{
  "n_layer": 8,
  "d_model": 256,
  "n_head": 2,
  "n_kv_head": 2,
  "head_dim": 128,
  "d_mlp": 704,
  "vocab_size": 1024,
  "activation": "swiglu",
  "norm": "rmsnorm",
  "norm_place": "pre",
  "norm_eps": 1e-06,
  "positions": "rope",
  "rope_base": 10000.0,
  "rope_fraction": 1.0,
  "qk_norm": true,
  "attn_scale": 0.0897,
  "bias": "none",
  "tie_embeddings": true,
  "parallel_block": false,
  "extras": ["capped logits"],
  "init": "uniform",
  "init_std_qkv": 0.0219,
  "init_std_o": 0.00548,
  "init_std_up": 0.0219,
  "init_std_down": 0.0033,
  "optimizer": "cautious_adamw",
  "lr": 0.00127,
  "beta1": 0.9,
  "beta2": 0.95,
  "weight_decay": 0.0,
  "lr_head": 0.0107,
  "warmup_steps": 557,
  "schedule": "wsd",
  "decay_fraction": 1.0,
  "decay_shape": "linear",
  "final_lr_fraction": 0.0,
  "batch_tokens": 32768,
  "seq_len": 1024,
  "doc_mask": true,
  "train_tokens": 187200000,
  "steps": 5713,
  "dataset": "wikipedia_en"
}
Each number is 128 + 24 x the weight over its row's rms, rounded and kept within 0 to 255. Layers, rows and columns count from 0. Numbers have three digits each. The size before them is the row's rms in percent of the matrix's.

# layer 2 attention value, 256x256, rms 0.0451, rows 20-74, columns 0-127
110:107101144139133097148128128119125111152147105107116172111118103113137142135126122171136116138127123087118114060112112155141152144174122145104122105098126116128109151150127121141097053124100165156143148149154139131120146137169113111124126125111135115143128137094188178158121119109123123134122159171098116134137123116069141089089129162061116136136111112153107127166112095137168128122114
104:128109112149119147133126088114153115152089106169102141139183138114159130194130091121176136114142128130109133099103137137143130140097141187111136119150171137102126093115113124145108120139166088094118123136137105108131159103127112132148162173161116141087156083127108158137130126133130126085124086129158156108146164093129134092175112089128139135138152149147150122165150120167102118169149
104:092140105116133128100137098152116103126110177133118136135129100110101152129117060104122143091130105139142099131134139166144104173134077126114092153090156142124165100116123149113163102113146115121098131125078138129108142158141123122164118130109122136098088179162102148154118140137136140132109176100161146157167126154179170087114119139135103134138146118090086125123124143133068121079151
103:159112133093136120138150152154142119123146149184158133165109156126122105113127137151121124160125170131135156102134100057109146083074137125111084109125130101128097088165105122125139177120118138181130129133123150102144141126112083138082124172142147118142084146142137109133132147132150141119138123114101087105105095109149166122087170091160096172084108131093095122135122134111131097183083
105:081128144149096113158094174120127142082114107135134151074138148118128095145122126134109141133130142112133121139106120165145139144131115087197086139108150129145092134120113144124123100172115110133180135131165108149103121120141134111111108098128144102113163156177086088108110144114135143125135141123120159143120133174121101157171123114150097106112098164129141121130142145105117170146123
114:098160102156145142141121137150146128109092093156106141085147116092118119134091106139084115168107133095112133097151109134177098132143075098162115102149155180132146145142118118146116089106111106154102118152133152128127147171138142132151127119127106132120149159141124162142101138129143152143120118090152118153184142144115106148124080115084123168131064143133138143117162163132140116105173
104:128146133112175120142098089111152108115123156112062186155130173139113139088148158140139111138118119134100133159120154107161119171131121160113090120141134130149129167154123153144149114151106094129131131150116132103161141133140093099118160086122140096129121175103132097116115147092143138151148101165179096165135149154122132120119143120147114098103136176174137125120125119125185135080128
108:084145147144200131132088123124107086105159142134178107111136145150136082154124136129141142154104101128114101078174147144132123131107128166149156103151125173128142150123145116126112067141157162076074143134143102139136085126140132174135110161151098142132151115156130150131122166110128109128116133118139143131092112082105104139141106127128130136106113192129142118140121159193140114075155
099:141081139125120141130128126131164135117159135172136133072161117108157138180146119119113139112122119159114112152126104115119137102099107127126151153126120146107113111157107120138117150121069180117094103103182092154133087071137122101128097185156137121079188138161116165164157169117121099108119172099150169074144131123118130114111093106136134121148114113136099122085106156175167144126132
108:135168144136164183116162101120135111148121176123135129167154128154135183128139142107128122120104116135133113162148086123196133157142110146077137136111105101103146140107096108144140149072131153111128139142166112116167101154116166111108144130141111132163113108143115111130131128121113106134147146147144152135088128093157144113145156138127124131115130103078146149176124138139134151099142
103:092105112140071108142132156128152120166091107095159172135150081139144087108132133128136116113116138163132093139148127152139150082100092156142105171119111183160107112089102137122153143092060119159105128174156187114131133118114141115187141156123084150162096139126116099106162108134161139149113157090159075153149150124160115145080109125117161114159140143156134136140146111168147065122170
101:139117147107133149130160090111133185120132134137105084136151135121127120107167136134128155134116119165149112142158123083118180085114133157087150141151071095106093121103144133137137164126106135117138106115124075084117160155103137115110149101085130138117105057140162138151118151117136149121115137083139103093119132119105127133123131127136115132166146165129172111105148100107137118121100
107:120129113142113145137107099128140073115142109176161138162129103088115096176099164111145103162135127151111142086153125120143133104129117140125108138175151092138155155136162138142117090123128152129092114105092127151100151091153149143086108147122126117158099142145141144099079137138104122120130167082139127097161101162091171159115106107137101132097106166115093154135107099145156092121137
104:140120110157074155137136138115156108119163119117099084100173148167102169162119131148122123094142102156148101147080099158126143143125153127110162138145095122068111074100110125139123175160123159121111143108151137126108113146103144104158137097139141122132147135130134140170195132147134138128107141090110145100113076113134084118144120125130180104136175088170115130106101132136149124103137
095:160109128153118116115110140133137140187140107124150108092147091133105153139124157147133084121142128136160124160156132104141132153134120147148131168130136130088125155140150147117091132118086162130143123094079137134131154114123132113148099164146132157144114171108117153098095141133106130141162129128127154139123120131171108107123096139150141120121124134137158136138112154167139158188138
108:143089126129141137134150136109131117186094169123090128150095100084140151143152145140140105163150109127116116129134139118125119126144082151127146132135120156165156123151124117129105120112089097110120106115134129110165148132111102110135121125112152129075139117144163124134096152102145120151131137076118133146124164180116149149123125077136126119104156175127111132103136158176080144110150
107:161127127116108115117156121142139169134127131105153135114130115169132155107124189127142141104139148126141079150121110167115129136159136063135131183150148096139132123130141087122127149106149135133136129125154170141116130163131128153159128182140137143113163157153115113136108135127149122118134147112085107110116137174111107117121150191113106088184112072165124123129098168087105140133115
095:126093114092096175145137092135161127123132113136128146139123149122137145104110155140186111128142111104156130163158091103105150146107150144098086130146130148112139113106155135144137137130154113142161123134123084082108113158135105086111099132124101104079144135122136180156104110134102145132138089113127144150089108112112119144093099156107147163124171145108135123114113107128174141140161
099:096166151117127140116133096105097097164152124120113113156123170118129110137144095127147111164136165142120159174125115129164151162153120146120145129139105172163128163113159144122139124127126111143096112132089087119114097107120123133081156092177145103165119130153110161120108192090110133147145145117141101136134109121132109086203147132124151125123087127147172135129135071144145143078134
109:154088124114121081131097151125123119103122137173139127148115141148116176193154093136095128154148099099130142115122134174090112116147126087115104139135156166132142133175126120115140111146076142167172155118111118126130095102106113135126122144150145131136150130137135127110138164177134122150142089130119173135108078167141088123138106178106128095145151138130076116108120152147135136142159
110:181135092153121129139150131115136125130136119129153143163136156149148126118135115172171116142133114158103106137162127141066123112127123149059162092133116128151148121131158093131113143125146098149130128137187149154120143127105131099141124152187161113100141127134138119098098103133148105128148112100108117155131120111161159120083137101121091134133093171161166138184084147128085150173144
111:168147129120107129125142124126125095144149147127137138177143104127140121100148136132150096180139128136119166160125144149135111132101130149093101190102145147141113135174138099141144160134095108170150131116140135082110125117139133102130110144127177128074075138117110079122087177072152129143132114120134111143118148139139153152084121118163081116118099151188114120127086142138118114188116
108:152126108135092140114143170115138152118135143156163109127118144172169193108097132161117149137133136123131138086156128157098142130135115062144112129143116122074124119104134124116116140106156129089196120137137164099115134148142148143138144156093100128145159118141162131116109092136108136146120146119106158147105132186140118118134110112099134125137076092161142137158134148098160137086102
105:104164128143151138132106128124103107123135128075122140127157106129092133144129134136155122122110128162131125093135136110144111163117147126160160125126084188119121150102106159109153087146117152097104128141140116149141167123122158129134166140162158136164088163134070134146119120071134173102122172157125161132123107057151145094176117167145123123122135115127135158158148127131117123097105
097:100164106120133138112126089113097140132116131192112120133180078137106125140132119122120127155116153131150120116159161167169123126130108166137153161135112153111135159081118141102130092175121120120136115134146112124147109122131085088141116114133106131158127097156081123093113151094112138089141139116122114137096147132149129091160110131145135128104127172162128140098150149177149124131167
109:105158132175137131138126155132159084092092127104128144148120160175141136192092140083116134141100151119103118142156144082140138143133134122205133099091161106089105129162153122125109088196121120114120114116135112156159143120161108160142144168087128125192116121142129112145142163104145176131114134177142138143142155059107119127168135097139153130125109147084145135129166137106124149154106
106:150101147117200153108117133113131140139146120134132172136134160163091124117175096115143142117140117120129125164110103129150150125139110148117135108106148140110109117165142123120140065125140076141102127124151123122149151090116136141156144159139139113098152151143198115147099124092126088149154107144133133119098146148120120118087164179124106173108113135159174126170128107164097128114128
113:132131140158162095114136121150107124124136112094109167139142112143157130160133132102107147114117136145147107117140125089104135146122133167168158108105128086134115157130124129141127065133163134108104131147108099106115088135109147150117136149093124110122153106102187162093173131084139143107094145162141121106128117062127111107125100112118144149141112104164136143118121114126108104075106
097:103147101097111155146130138147105120143135157132107113145134126116116107143145105166153142126112093093126119090121134162120124156132171142162092104058175176117098153125132110123102082123178118104094157154118136117097125122145122145124130131125124121084172153145103164129124119083148128129135131130136145137088111125128150138071114162098130142126135129114110128136121147135146156084126
108:181156145119153101142134144152095154089119119161096123138146086099144154111131131077095147088125131136103136171203132166148164124117104104108113140135087145162137160098129121145162142132130094102104123098170127149091080116148081089155134134117122152138104136117080062116129160098149133128108147114154152136138181114122165137085160115125131130136157115128156138078131118142140143141139
099:120125147148186077106132107129169152136139103196121151108164123132136134153125184105142114115110122133140176128136162114151127137079101154162152117159084126144123163106120151109112126144133136116119121128165143117153104082116120121106115141149083114117132100096086151148129107115136119079136164112178110107138113134101147149159113123151080117121121159135142146089157111150162120126120
102:135117108113131130145128119130149197146133103143133110077162110131088114151138158149106125151102137172158119104117122110103165125148131132137108161078113155072130134117165103138120079116162126132141142120121080125092133160147165099153119120158122153107168157120134116138120120133138121102133113093136161116109121098107116148159128156115163144138163100150110141131133111101150151135113
101:124128094123111112143148150098156180152088146065070137152075120148126133122103142126115126109127125128162156142159153164091143093120153150133116117121116153133137103140122145110148138140156090103164125098132103119132173128100151102139147136116138129122143134116161145136106143109108147175112099139099122144134137133130147120086103116140139113145195127172166140106123159136114166148121
098:114080154105166143159119166138140122141138151111129123123155122127123139186126144159091138149148122123123117057096122115144107126175138090107125073091117173130094118089109103143115129071126093157143151144132123141091108161121161148120149078168126137119154091119140104133128104128139136095132108131081119156138122118121101154119116112064164112114153148140090144131150111167139172102113
106:130088161093153110147092143135126100137133146141125157106078135161138116146148130101173124094110154130111134135164149125157110122108130107127104134170128128179112130134100119097132126131116112159096142100132138154153106082127103105159129169154136093105156144158098168092156145140119142128125127101166109133143146118129097164150102098166121160106165139195096126135140102135195112111134
109:143157134137130091138145136122138088114147095140141153128163208134133146165081130125062122160108142122117160142106137123141134131115134124118113123119112145103141152106123129114135078077149152136110118105145167117141125090156112127105079125092114141118144158120148170149122168099128135164132125176173092112138107166158135118102136158092105122133086166126127124129139126183132136111149
097:126142126142156119111137119139124102099140139145113184110072149121127151130114103149082142154117098086107147135147128148088115144168140129171142126131126130146136157137131105122135076154159082148099131117147156138101072103115084138124154130094107141149120151121172140160112146128136125154152132138152142156138142152099160151116151105134157155136079081134107126106112127109154129095141
108:172139126109101123159151109127088154124126131153059101112131181151155133097100141126137119102114131103145124172102120136127140145124133063096107130114179144099137149117107122127159171072159116135124145109144180143098108148141102135126118148139130130130179183130068189148144087163112126133119101140125117155138132145103115122129091109098101140107096078104068137125158158114162145154155
121:150119099151110151136112171144101101134104117128114139107101151113143152087125177120148135098105145096117112114141090091091136138130107102164120118142163137110119132130132102116138171150131108088100110103135158151107102091129111143127148158129143122093192184146162143090140120120118095119107103135121161127154162156084125109138122077125146123112081133145129140095119121096162117091154
111:130133110127151139146156154118118130095104097142041132127146135167153107069116091139150139089095115124148136089125112163157117173128124166109126079074128133117096133116124150106144143160161072116165155141152130154108117136104119130126131121114134131132182104115142109079182133152110144135116128188152156153136115107122151107108136082091128139128116121129113120107148152113156137089131
093:146117142132101152101158103138133146105163126116128143142139147126166129112097125166172108118109148141117104167122125092147112128154123152064129149118108100109137143117156129120153126134130164195103161135106134107109157135126112122133081092169142119121087161157145117115188152117145070151144138070150107150120084117132095132089130145123144146119136116106117142146090118118154143123116
098:141093146150133108132135103108167114180102123173153080156170144073119132155147102121155136137135135112121138139136115110107160098132104173101135125096096120161109095143130139126148124146118144115106102113117075135125147122099150146111094132177128135100154102161141105107066150093158106137135141072092099121088151167131163135121143140137094174129108192148173126147116154162085126135098
095:125124162070149112130140149103107131127107140154125133169122123153127148131136120095125099094128131147143124115128119064151114104128188152147096116122126112108139122145124112121116128107174153116120125143091150107106106107160159170103176138113155125112130129091137157083163125133116093137110105222142137133112141121118177150160131146125129138172175097136129123164151130100158114103088
099:068128139115099130140123115117124121085143113126124196116136161167159103177137129089133143111147117090102109109137143097129111120120105156168132143120172139089136113133147138145138099127138128105123141133096160116096129130152156163143101131121139114147106184122138105103183088153134120105108139142125136125147116154117118126099090075090138121140151125090121123146122136103144105144153
105:151124134100152093163116134116086145128156151125114153104090120112130088125096167095106131122140145093124154146083137131155142115137165114176103128127134103158169132137117108097129073164104095160099113094119113177124145119127136130155089156118107147132171178100119104149129142125135125079148118151118103137104147146115140125090127131166073102127054140120172146160097131121143124105104
097:169124143163117106146155103134156113146123137159097169125167172127126111126130123174109128127104108141125123154168139133172111152163150118120083085095096139112120169142145109148148129106096118145178137103144139087144126124150135126119158114148135130128163132115161085145125179100150140170119146185126147151108157115100110167116120141056125125122161160142112122130148114144152120135106
109:142164113162076178158137134122121120129139121100099153129103107145158164130098154111111133106143120092139128131162120129110162125126131123168131111126109163120127120070120130119144104135156085135156119136110131134116134153122084096140123186120125110112139141135101118137082120087134134104116133085067143129138148140137154086085112093158111127106109160157184158141142152103124125127143
101:134122116149133162117115105116104122127091133154132133119079131103102125154157097150105154164138117128147123064091124109080116122103128155138129065087153122125106114134129149145133117166137094096149138132131110111142132092115123121119133122130118139080146111128107152120140102168115117105111084130134131140146150133163129151126099131123106143116165117121083105139174162119116134110153
105:095110130100151146137114123119093112116142089122179103140127120114109129137130150143096118157097115133110102111140116130171103103118139133158120121073134137151113170088154134126114093080151088147133134126137137126100142168123158102149106135125102116147098135111086137099158109116129149115112144157118142148122098134140141118125172120161144123146168108130110142098097176159113159162105
105:156101123175171158109145147127174121133141139137102119135109163140147143124121201106093115136133141158137165149094138135128158093111105115146162101089100111151136132121131105139153150132122102121113102130159101145150132154093150139109154129152104112161125144119099092116106144131139104106108162064124154130154174159138127126175143158162082126147143060147109131141133132088126157094084
104:132101139094130172122136118121158091120150127152154117133146129136120132124111145091136128086126141114147111110148113057147131100097107146102115157160121166153150139112096117145119118102108129104057110156141133109112100125143114116119149159153118122101128098099149152102150126094125113163139145100157118095121152124125122137145143108098167132094147145141125107123092129134165123065128
103:108077096113130114140124118096113161163094129120115094143126157155116119173167070153143128152154098146152122078146149102067137119142146183135142093075088155098139095138108115136110105169145087112119140150122130110133169113108117128163136149172159133096137104139134125098141123139145132116126109132106157127129089083179177133102129098153142157156186151142130119148165128132110149128096
091:133120133109088154155140133146187121133145141127173113139077168116108117173120169104103127121121132117124140164157121098099154097117122138159087117160142112094123151150145103134114161096134127161136166102114118111147095149118116118071132153117115120128153153141125116141102135171130135159143093150074157136123147106149144124157170135182135114108104078107118117105148137044145147132124
102:135124142161112132154077098123097073110174101129150136115121143154129100180118122148162139145138118178141134149153139108129151147150148144150109149123124141106118111111171136136134101127117124097136138106122120150090091132118121113155120114164143126094116134140089144104124134138112099113099143114092186102118089151111124125193085148129146109107134116096169163151146087099150165089150
092:126131127162158160114120144142118158167099133129111122142131156120129108091124134108123122166129128152141113127087134112098120099120113149141157060153116097131097131127148158143144136173119098118164135119155109107170149110115129153064151125108142107115185115097173087117078141099155138111138091161109091124088145080140146114159141166165125120092109186105191135105127151120134134151137
# layer 2 attention output (transposed), 256x256, rms 0.0431, rows 20-73, columns 0-127
106:121152114116109148145188119091156093153111156105142124141111122135147142112097136127133108121175144107161148165100117104124106113111125126132163136132112131112128147164137101099123134106144115112162123099162102110152110138108118111125123125125150149145159165139116121130082143140100148130102060102112132130128110145124133120159166099134123144126149107112180057097144164085115141130092
101:139131148080115116107099102100147127148089139126133194101158155153100110128126134150108107127123147101108116119122146151102169082094141118139165128141116081137154146105127142161167143103100126123145134114094129114094152123168157097104142103150136110128093152137110124174214176075167120134117122140123122118106164171123129145088122108143117177112100106107098161101159128133121140094141
105:097158179090118138118108161122137119173105135145159156141152140116147155122157141104138161134098123112165056136152110110081156119119127106138123129133099128136095143134142119154187147177143136106133160110150124091129121103087120126134111166153116110133185105101129123096098135091144117112092158139109132121119165075141119068157129142144140146138156163127142131159119112092137096139143
107:187117142130174107179092181139173146118170130103139136129116061095095162102132116128168120178155155158123126131125084151141128124162133157114143148125148102134140094126104113114088124139128133112135145157164097134131161125145142122099124151111146127145112115141123147127158121117113088150101129179152126113170114147147116143107124134143111100128137136182101084126086157115097167123108
106:143143134154123128123112154097106113152132133123127101139101167128150149172156124128154126113127140131154092150134189111183124133140112170132123116148155157127166124144177097118122114146162131121130127117158137092193138154119155152106146156117105139105175157158145140128122102098178134126139102139154086156147069118117150118124153119128134139127116132130146133140082127156099154148175
111:116113160106091170172142148107173159164151128143101138142131182161178144148117116113099183115127157119122103174141130103117164163094122133126141123138092113108147103160128154139164129166118147098168141107157153101153150163131108132138149100140193152103163167128119082120164131136199124127104125146107119115158173094083149144093167126158134128098088146160161110140132112103094163123123
104:124099146166111125114116130137144167122148159165118148112085130104186141095158114121162126179107138153129135126112118129126117109152135146096148131135122139152147125128117173120109097127116147148191156151131114150146122179121144160142127115130123101094106147138153131155130104100107119105092107117132105126122076135070114118130126126151145124107139131111148091118062147132134117106154
106:132147091115133162121161062092147135116116135100112104151180136132091107145122132138161124136114156092114115170177121125174107161121096149142102109112110146136127114133142073150130129122102127152155143165093127154134130145134091126159141096137153159139170145118127080136129092126121103135149119128140086148067157136128119105109138129115119154135116158164111157129140138095126127148144
098:133149143099147109143119100087098115131124122118114151118172124112094130159110104109089120105166136092112138171148097125114172163142084132089115124168147108169140065128120102123149126102125092156096121098114131154139113112129109125157135131147141122113097122171157153155150064175145087104151144117140156113140108134149111147096136157115124149094150154105114185129186111128120161118130
108:133146145122158131129150145139120182134113113150130153132157088181137153112122183112119102126128097199121157104094092118143145135157131136118146136134135129123060124109127120188119164106117087141083101177133128155078094131130123151156117139164111098156137112131098160067176131116144128080117122085167108118114145130163129124165162096116128110160163113114120137100103126084134112107130
104:106129163156109134096132158167089133116149114163113085109147142145139104129116122117111151124132088096148137142118080109096165155103128152161145116189103130146118151170103145104165131173143122091125149154129157123133108122105128109115119154137137141125110122146130122134109139150136112090105084116148109116118161083117112167098169100143138162075106127152158146076167108122120107161121
103:069121148171122130110136106126106115101131120146137174092124135083103107115084143141143122123093068186070124155140106158125123201158116136139142097108162129150104116131123109129129107119106162116106126131110102149098132112157120157139121102115125122107091113138139120115144119149116099103133151102168173130146126171167089154126100140083140112144129137094107153136134128130107140162138
105:143125161137119136111154089143126138170149159135139128117140127123162114155143098176109143164139178112111117118185133092142157147111114138134128147143124151120125124153145125131144144107099117119148137095163135111129138136140130130132118070137123165117127096095145110131096146144146118161109122139122141126167122117076110119084100136142132132129140174190128121155126117144100142149103
103:123135113139155121157107109119078121134124065140138127124137095123133104140166160143062142181129107153131132104108154115134123134134115124149116088109128144148122115086117149070124100126138082128084104089109102089128116086132147098090133130105126104114109109139130151160147119159127123118134126122132147128089119167193115110148128130113080184092121110081083150158171089152147154135142
093:134094165120125137139152100166057136133109143127131117099150112132166094117123119143091150122157173070124141127148165143107125136128126123090125173128114115123102124127123135123114151084166131165143136089098194140144148112142125114137105137150137142159147118121120138126142121121114097110132167115097126115140121152089146154104117087143123149123095151117114165145165112151137125153126
110:138117159094092115167125152132145198123134111168119146139125139131110135115148092154121139126152151114123150147167113113080175138150169140154137161135128150136088127139101162124155120101093133143143162102126162123129142135089143162149149129119131088135097122119155117176108127115116120094119172118087106137174141148079139128160164139101165175160113125118155143153137142092111137104103
112:160110098150141151148136132139111143081163116082107085157129109142120107120139157083101138090137087165145137109134156106119092153144140125121099117141103122127136113163097147092162147131152162128127136135139161143106122106122101167150173135113126119133108131132154097097127108110136132143134135145142179114143157079143107174139160107083128085120160129089138129131184113108107128121116
095:121115141085089140160133110103094107137107114098141176096104093128131109120118119125103105145103132109116108126101130147094103137094139087141152130111165129106032149158144089112136139112156148140146120140105112124120137056130093124122111117137160106140156110133114097110108121101158132164108140129118124077133162136175092139121110107119134141171166157109117066083063099129105135168117
096:119103113160145113110128115114120133156129122136138147101110121123117128164122152188122148135143161123145145099110100102141124075127127114069136141160137148131138137088111136108111130120129117147170115130101113145154129161138115103154145119110136166130090158194145175141147138132117183115128132082137099168099112141131092174105125142143108134125145097164087182132139129110129166161135
105:172126136101133144114149113113096118135111138082134122146119118115121159108131151089137126057153170085154123149140151127184144090142116140137113153092138125090158187135143082117108087138155111115122120133107160112173129131090118133125099146134156132136176164103148102136111080118147126168182101128066136120099118157106102116147107131135117121163131132150122115144124127143138108130087
115:152097128143117121117120124110126181109152117126086112149147132148134157085118161113141083143169128112113111125171139143142135098129134143125156144123122122125120119091103146160138159134116137116158160181141152156096153118104104154159102123122144097105102117144111121130142141076108173148151120190109153122148161142174166157118158113122146123132122174130100112098149146076092190125129
107:134103150152102116123164112140113161112127163152110126126111141126185146096141122110130131142125134112136127107096104142139158095111169144100149145129134114130114111160092186107142108109107170129145163150143147159101144123124138125128113149164135129113097116123142166151167103091059145126120166161119136096189137145136113159097118117154164124110147154098146119103149121123065119133101
109:155135122116133142149124131134137118124116085142095116124154124152069150131161129108099107111128076159115121115145150103169096135132128125149119082128152134136063091122125163141166121131151124135147116145138127127141138123106126150127128140147105090151104128074148100103074113135135140136124112139115147140153140117172099167169157091115124103141115112117133074119099139133065140136156
105:115143148131152121106150108136115136121123131136162113127163145127177108145139087168106176176166168127133136095126142128144140137086114136091132133159062134114118126093114116133138164147153091169097159121114099133137112089175144114135104138133100126145168136120123146106118157124096143114117127100132119101087109112109126093143146126135144128115125118128141162094166124128134106123155
093:122118162089121138121157089130089127167147154129125159109117175137112128137104133147133154092141124161157097146144134103111128130138093104123146143116105129120134129167113125125165115134186139146148147130097161150151128142122102124130144104139104126150161176108154108095135118126146140112145125104130088134142090165117099140124133116159156141151133120113183184126105108116133106131140
113:134172105140162134107066129149145124143107107108132096112099144118153126152132104159164157118111163128130163088155165128121096174124097133139139110128095130142147138136145097150100148133111107107097152101130092121135168140157137165095146136144139128143171157136097092142189150139146100106117093147177109103063097129050110125113157115133132137140107083081164134165150154139170143068135
106:148126077171123112162139118115142127102130129126121119142121124123121129109136142149168115161143105124181138134165111149137117127142129104125129151152126140139103135118163120135133121091119154100176154114147128159131146150150116120159108138144159116136150161149141121112095132091147167155101094112143106151106158167119125113127122124116113126132136140087137089119129151049148158117124
113:077106091132141149095102068098164117091103133117145085122155157118100102119122145132188105124116082114121135134150115109123136117142075115151141093104089118193126118137116137124120156139109132137145159121119078132146111154130120132137137122131111157117105125177107073130126135156107108103114131121151131118088143089091134101132150135119130103144123152097146155130165167126150166121102
095:116094083129119101132153128103167080141142121069130153139144154156127138142169103091129095171110157091164098161125128122142103115094136130135123116121110128137132140153101064111172168172194133124179129122127112135170115115106134131103137116118117149107139145125112072129100144096170151132113115163133174114078156099132135098129118086129121145153166131089121141089135118121096123122148
110:145141153143163127091117164130124143116132149155125112119113145121098138119109123081151114107116114138129158109130124089091159162143092132140126108132122159110123119090115122160178129141150148149069132132132129148102103136143140158183135123147118143119124083120119165102157141136158102103130131134127090101162122111161119091108176140152168104098162093096117110091136106166135120089125
101:152096146120175128119137103102129177120131163126119156124145131121117110113164111138111160136164084165079149143159104134127181153149124109127129146147131109134158112122127160130104103122111113167143106098115172136106132151136153128139156105143129151132116137141155138104114091172145097119136138131129090115154086138089111163094104152137106092130099145175165153144134149168133128145119
101:123073093114122133127112073083105094095114111107144116115120103148097070133116150120117113135126118107094108133132140133122097135141118093139115090124114144106108143122111095091171134127177109132144170109126108072126106089180107134116089121132095128117150154166121119102132134147151122138157165100132147114107114109114128123114113114129105115126142140108103164111151070155107181167169
105:102149136123094092151075157139157130120085124128122134124119154133140165118089120148134154139127135100122136090123109175101167125128124134122146130110138123097122126113082201128141128136107153153124154099111160115140110130091127145153132163102091105118087137127112140172136149122101125095106128115115111127164145138097085138161094130125120149126112079080122108098142137169135103113148
095:138144102152117139161112146067120117104147084115153096137129129168122130137106150108122080097151154152121129161102140129135119138141143139154145115060124127104167161123114098092119104125137113088099108106125103084154133133143108090093104137110162136125112155162130108118146122123141132132113131131105124109121120144166157097149134150116114126136116102154124036129125131103061109141121
110:157106140124117147134131150092099092119112124179143125094145114108123094112115107151111141149134127114127144127138118138107137120130103098135141154150141125117148128115100157131126103134149117167152093103105102138147128101150132077110126134109130139141103143132142141139155085079131080108106111142130071182147120136107139140106141105125126165066119123105074079166125165150119105174116
108:124154154120149116115162129125151143156137130103132126174125125108183131099166136081125150150136164132160139128140133084145082135133105153078095133162106153154167142130158145156127137135109113091151147111157105115149162161122106134148150097140164151121176155118118110171066136158156137145140126118085117103112134127076125096084104125153118108119138123165161107138110112114123145128155
098:151117115118155143118160141141155153182159123125123123137126153125113177123134132095145163110124110106156114110137127085128114123126097153147106095130105135126138137137132177148138127152083118110163137072159163138145138166098094160165153124121166113117129138136133109148110115121134167157113069141089134123131121109080144098107124144128151106145139156158159082148119153104159160076103
105:153100126063119134119134121112156059143150115155126135136116115159111122113162129073093108139072102147122125140127149100108096097114124087082126123128124103128168105117105153103174128148144143163105094148149163101090118095103111153108145123124138099137116138135134143099143121126161135113134134184114180143136123072166194126115131120133118129134164105133101102166130113108123131145112
120:171087102138145123134087129130154119134137095128122088117125134132056109189166079158087133164106124126109155121107136123099119137134110126144134104140142158173096129084119132152160143132150130178139128141138139148132111134104130162137159113101136126104052131119145105139140136160140124144097146166132182156110122093135155136138130114124135165094143110089104095144163140157096178129110
108:111125107127118108139065145113188065148083129140133115129105159129099148136123120121144072148082103124108091139102103158098127085119111124109146062119124114149127142110135147121178124148151164141123105124100131104131102143103135136119127140116108113127109141125132124118160156137158136113121086164098137138082103137196158114159134110162103142089130132077145084146122138136117143121110
094:095099090141114122109118109114128102163182118115118125166107081115146171117132199137115155123099129128138165143109087169084111125162107124118125154153116152123140113139145179124120147137115146113165144145135151153132126122089079137155122139095141097131138101181140140116112087141147141136104110110127140119109166113167147138176129116108118132105152177143124150101131125077154150168093
095:120095162125102088156153167116145137112137116122122163128134162082061136140146121162161102155159142105119106153154089160158131137149138156120143145150129121118093143128156097153154137126100154126136145139146127148132117106152147139157130140130133177114123139127129159130144142151103123150097124114156129142185114164107075164094134118107088148113139117118109137116146141088096198164140
102:154116116158145105133149100144140110114087148111161112114154117120166119104097170119142107130148115086119191109080129122140142101137097115144153110085099106117106157120114063102120129149144117117123119101157119161079126131130131143128110120149070141148111177101089101148137166117115133165112129113105161147115134095132153122112101115165095091129137135124095140121124154145143114101110
094:135145156101093126118126121119119117152151146132137104174191117172121115124137130108166143120116137112078138139120141106097133106152088125152128112141114114140149109149155128121122109180087106098142139132155117102139142113104105162092096149177113153134143104162129091156095131136132121122123127117124123130115130105107170096142118126186130143121100171148115145114090130118110097121122
112:164085086140133132172139152112128130123123127109123090168099118108128135119147128130161131170102161090177128119166095089144092113141082153127091127143110121132176179124116084086161138138106148102160152154141121120139112136162138166116138174126119109146184133130135109143144114108138100141104097135155109138156111096082196123110111106141110145111154107136181114149119156117154131099138
096:098160145144129139103141139086161108144127145142166112116138169124156143135127127102159097101123106171131153121094110141142083121139125139152145113129127165122124152118169125149158090092134126116098163137155057121101126153140108144136118102142153148124108142127127150131113155118143113091120130131109123111100083156126085108146112111117157136113145092093149061116131120128121125114114
107:144099137083080103140124106154122112127142088148126133129127130145096149166120079133099099162150149095121117081175157099080129143125144111105131125145077121135115097143094129108162162120152123149145149141093126102156136070139143133121151150118134090179115103152114156123143137105128119117102104148145120125157128091152161120128187083150148146113129110108122135100100116146119148136141
105:130134115073083123119076110100125118122149116125125166141127175119093124149137131119136145111110137117085096174128105155142203091134156139146102114088152100137139144124146086125124111111138137162126158160087121095135139128126149096113118140116126108127066150105132161133101142150114131148157131119093118141097138169169146091137086144129126140174097159139099141123079112137150119139136
105:135151162116149138159041124130130145100124135115119107121127104157142106100067109067151116109164134103144121138097142137095130118117145153107106116101104145113145117141118092124102162135145128132124169106127096075136115147131101099126085121147127179149166121155082109103103116177097103131106166100132087129102132143133147093153147131121144097125123134141116088129111147097110129127128
109:148116121146146121134076124129132172128143101171107117117145146117117124152151125127120137124127053174102149104160087110150165141191133131113097117161102123139152080077111164131105106115083132153121148124121177117095118132148120150170134130131147081127046104171156144089174108153104118126105136125142125156156102131102123145114136150081144096119117154163144142163141133115140160150136
100:133137148153135122172123102123119132111121111137124120096137090122117083116118118175113121173140134110111107107109090112115146157082131139122140145135127154112068097119108101112171118086115131140118101127136100143098130118144137100144140094122111127104097144114129100151105093131144094147097147119119124113112153131125087137085122151139091144101166131106108100121148104152089112128161
108:105105142089086084091141123118110127100115101131142154108160130125102139100092131160129119134134133081098120121151136172112145099118135111146149118097110110111111161088116094152122123132153122137151165099098151133117158093121155132107051165116107111141121127120108122190154149077077140139136125156083128115117140167109150128119099135135125168142097146081104172123141155118114141113127
090:161113144094139112158093139176121153112099101080136131110120069146113150132143099114145109159107160126098156105096109116140062153136158149104130129166115146126121120125151076130092184094112092123101141133118101112097167098175131116137138126130131107161115134142078116140158124106129125137144120168136123137112150117142129145129150095102158095156140091142099114143069148155129130124115
103:121136127119104162126145078111059113182125142132147108127170148126120081161184124139092144128133165128118134137115155129127102128136115097159142161129160156109136139098135115123129106129178097174134163077088124094149132127159130115130126121111113169152135147148186136142125134092111124132094113075129102151125122137146116118125093114126129133113133172146054143158161134130120136137108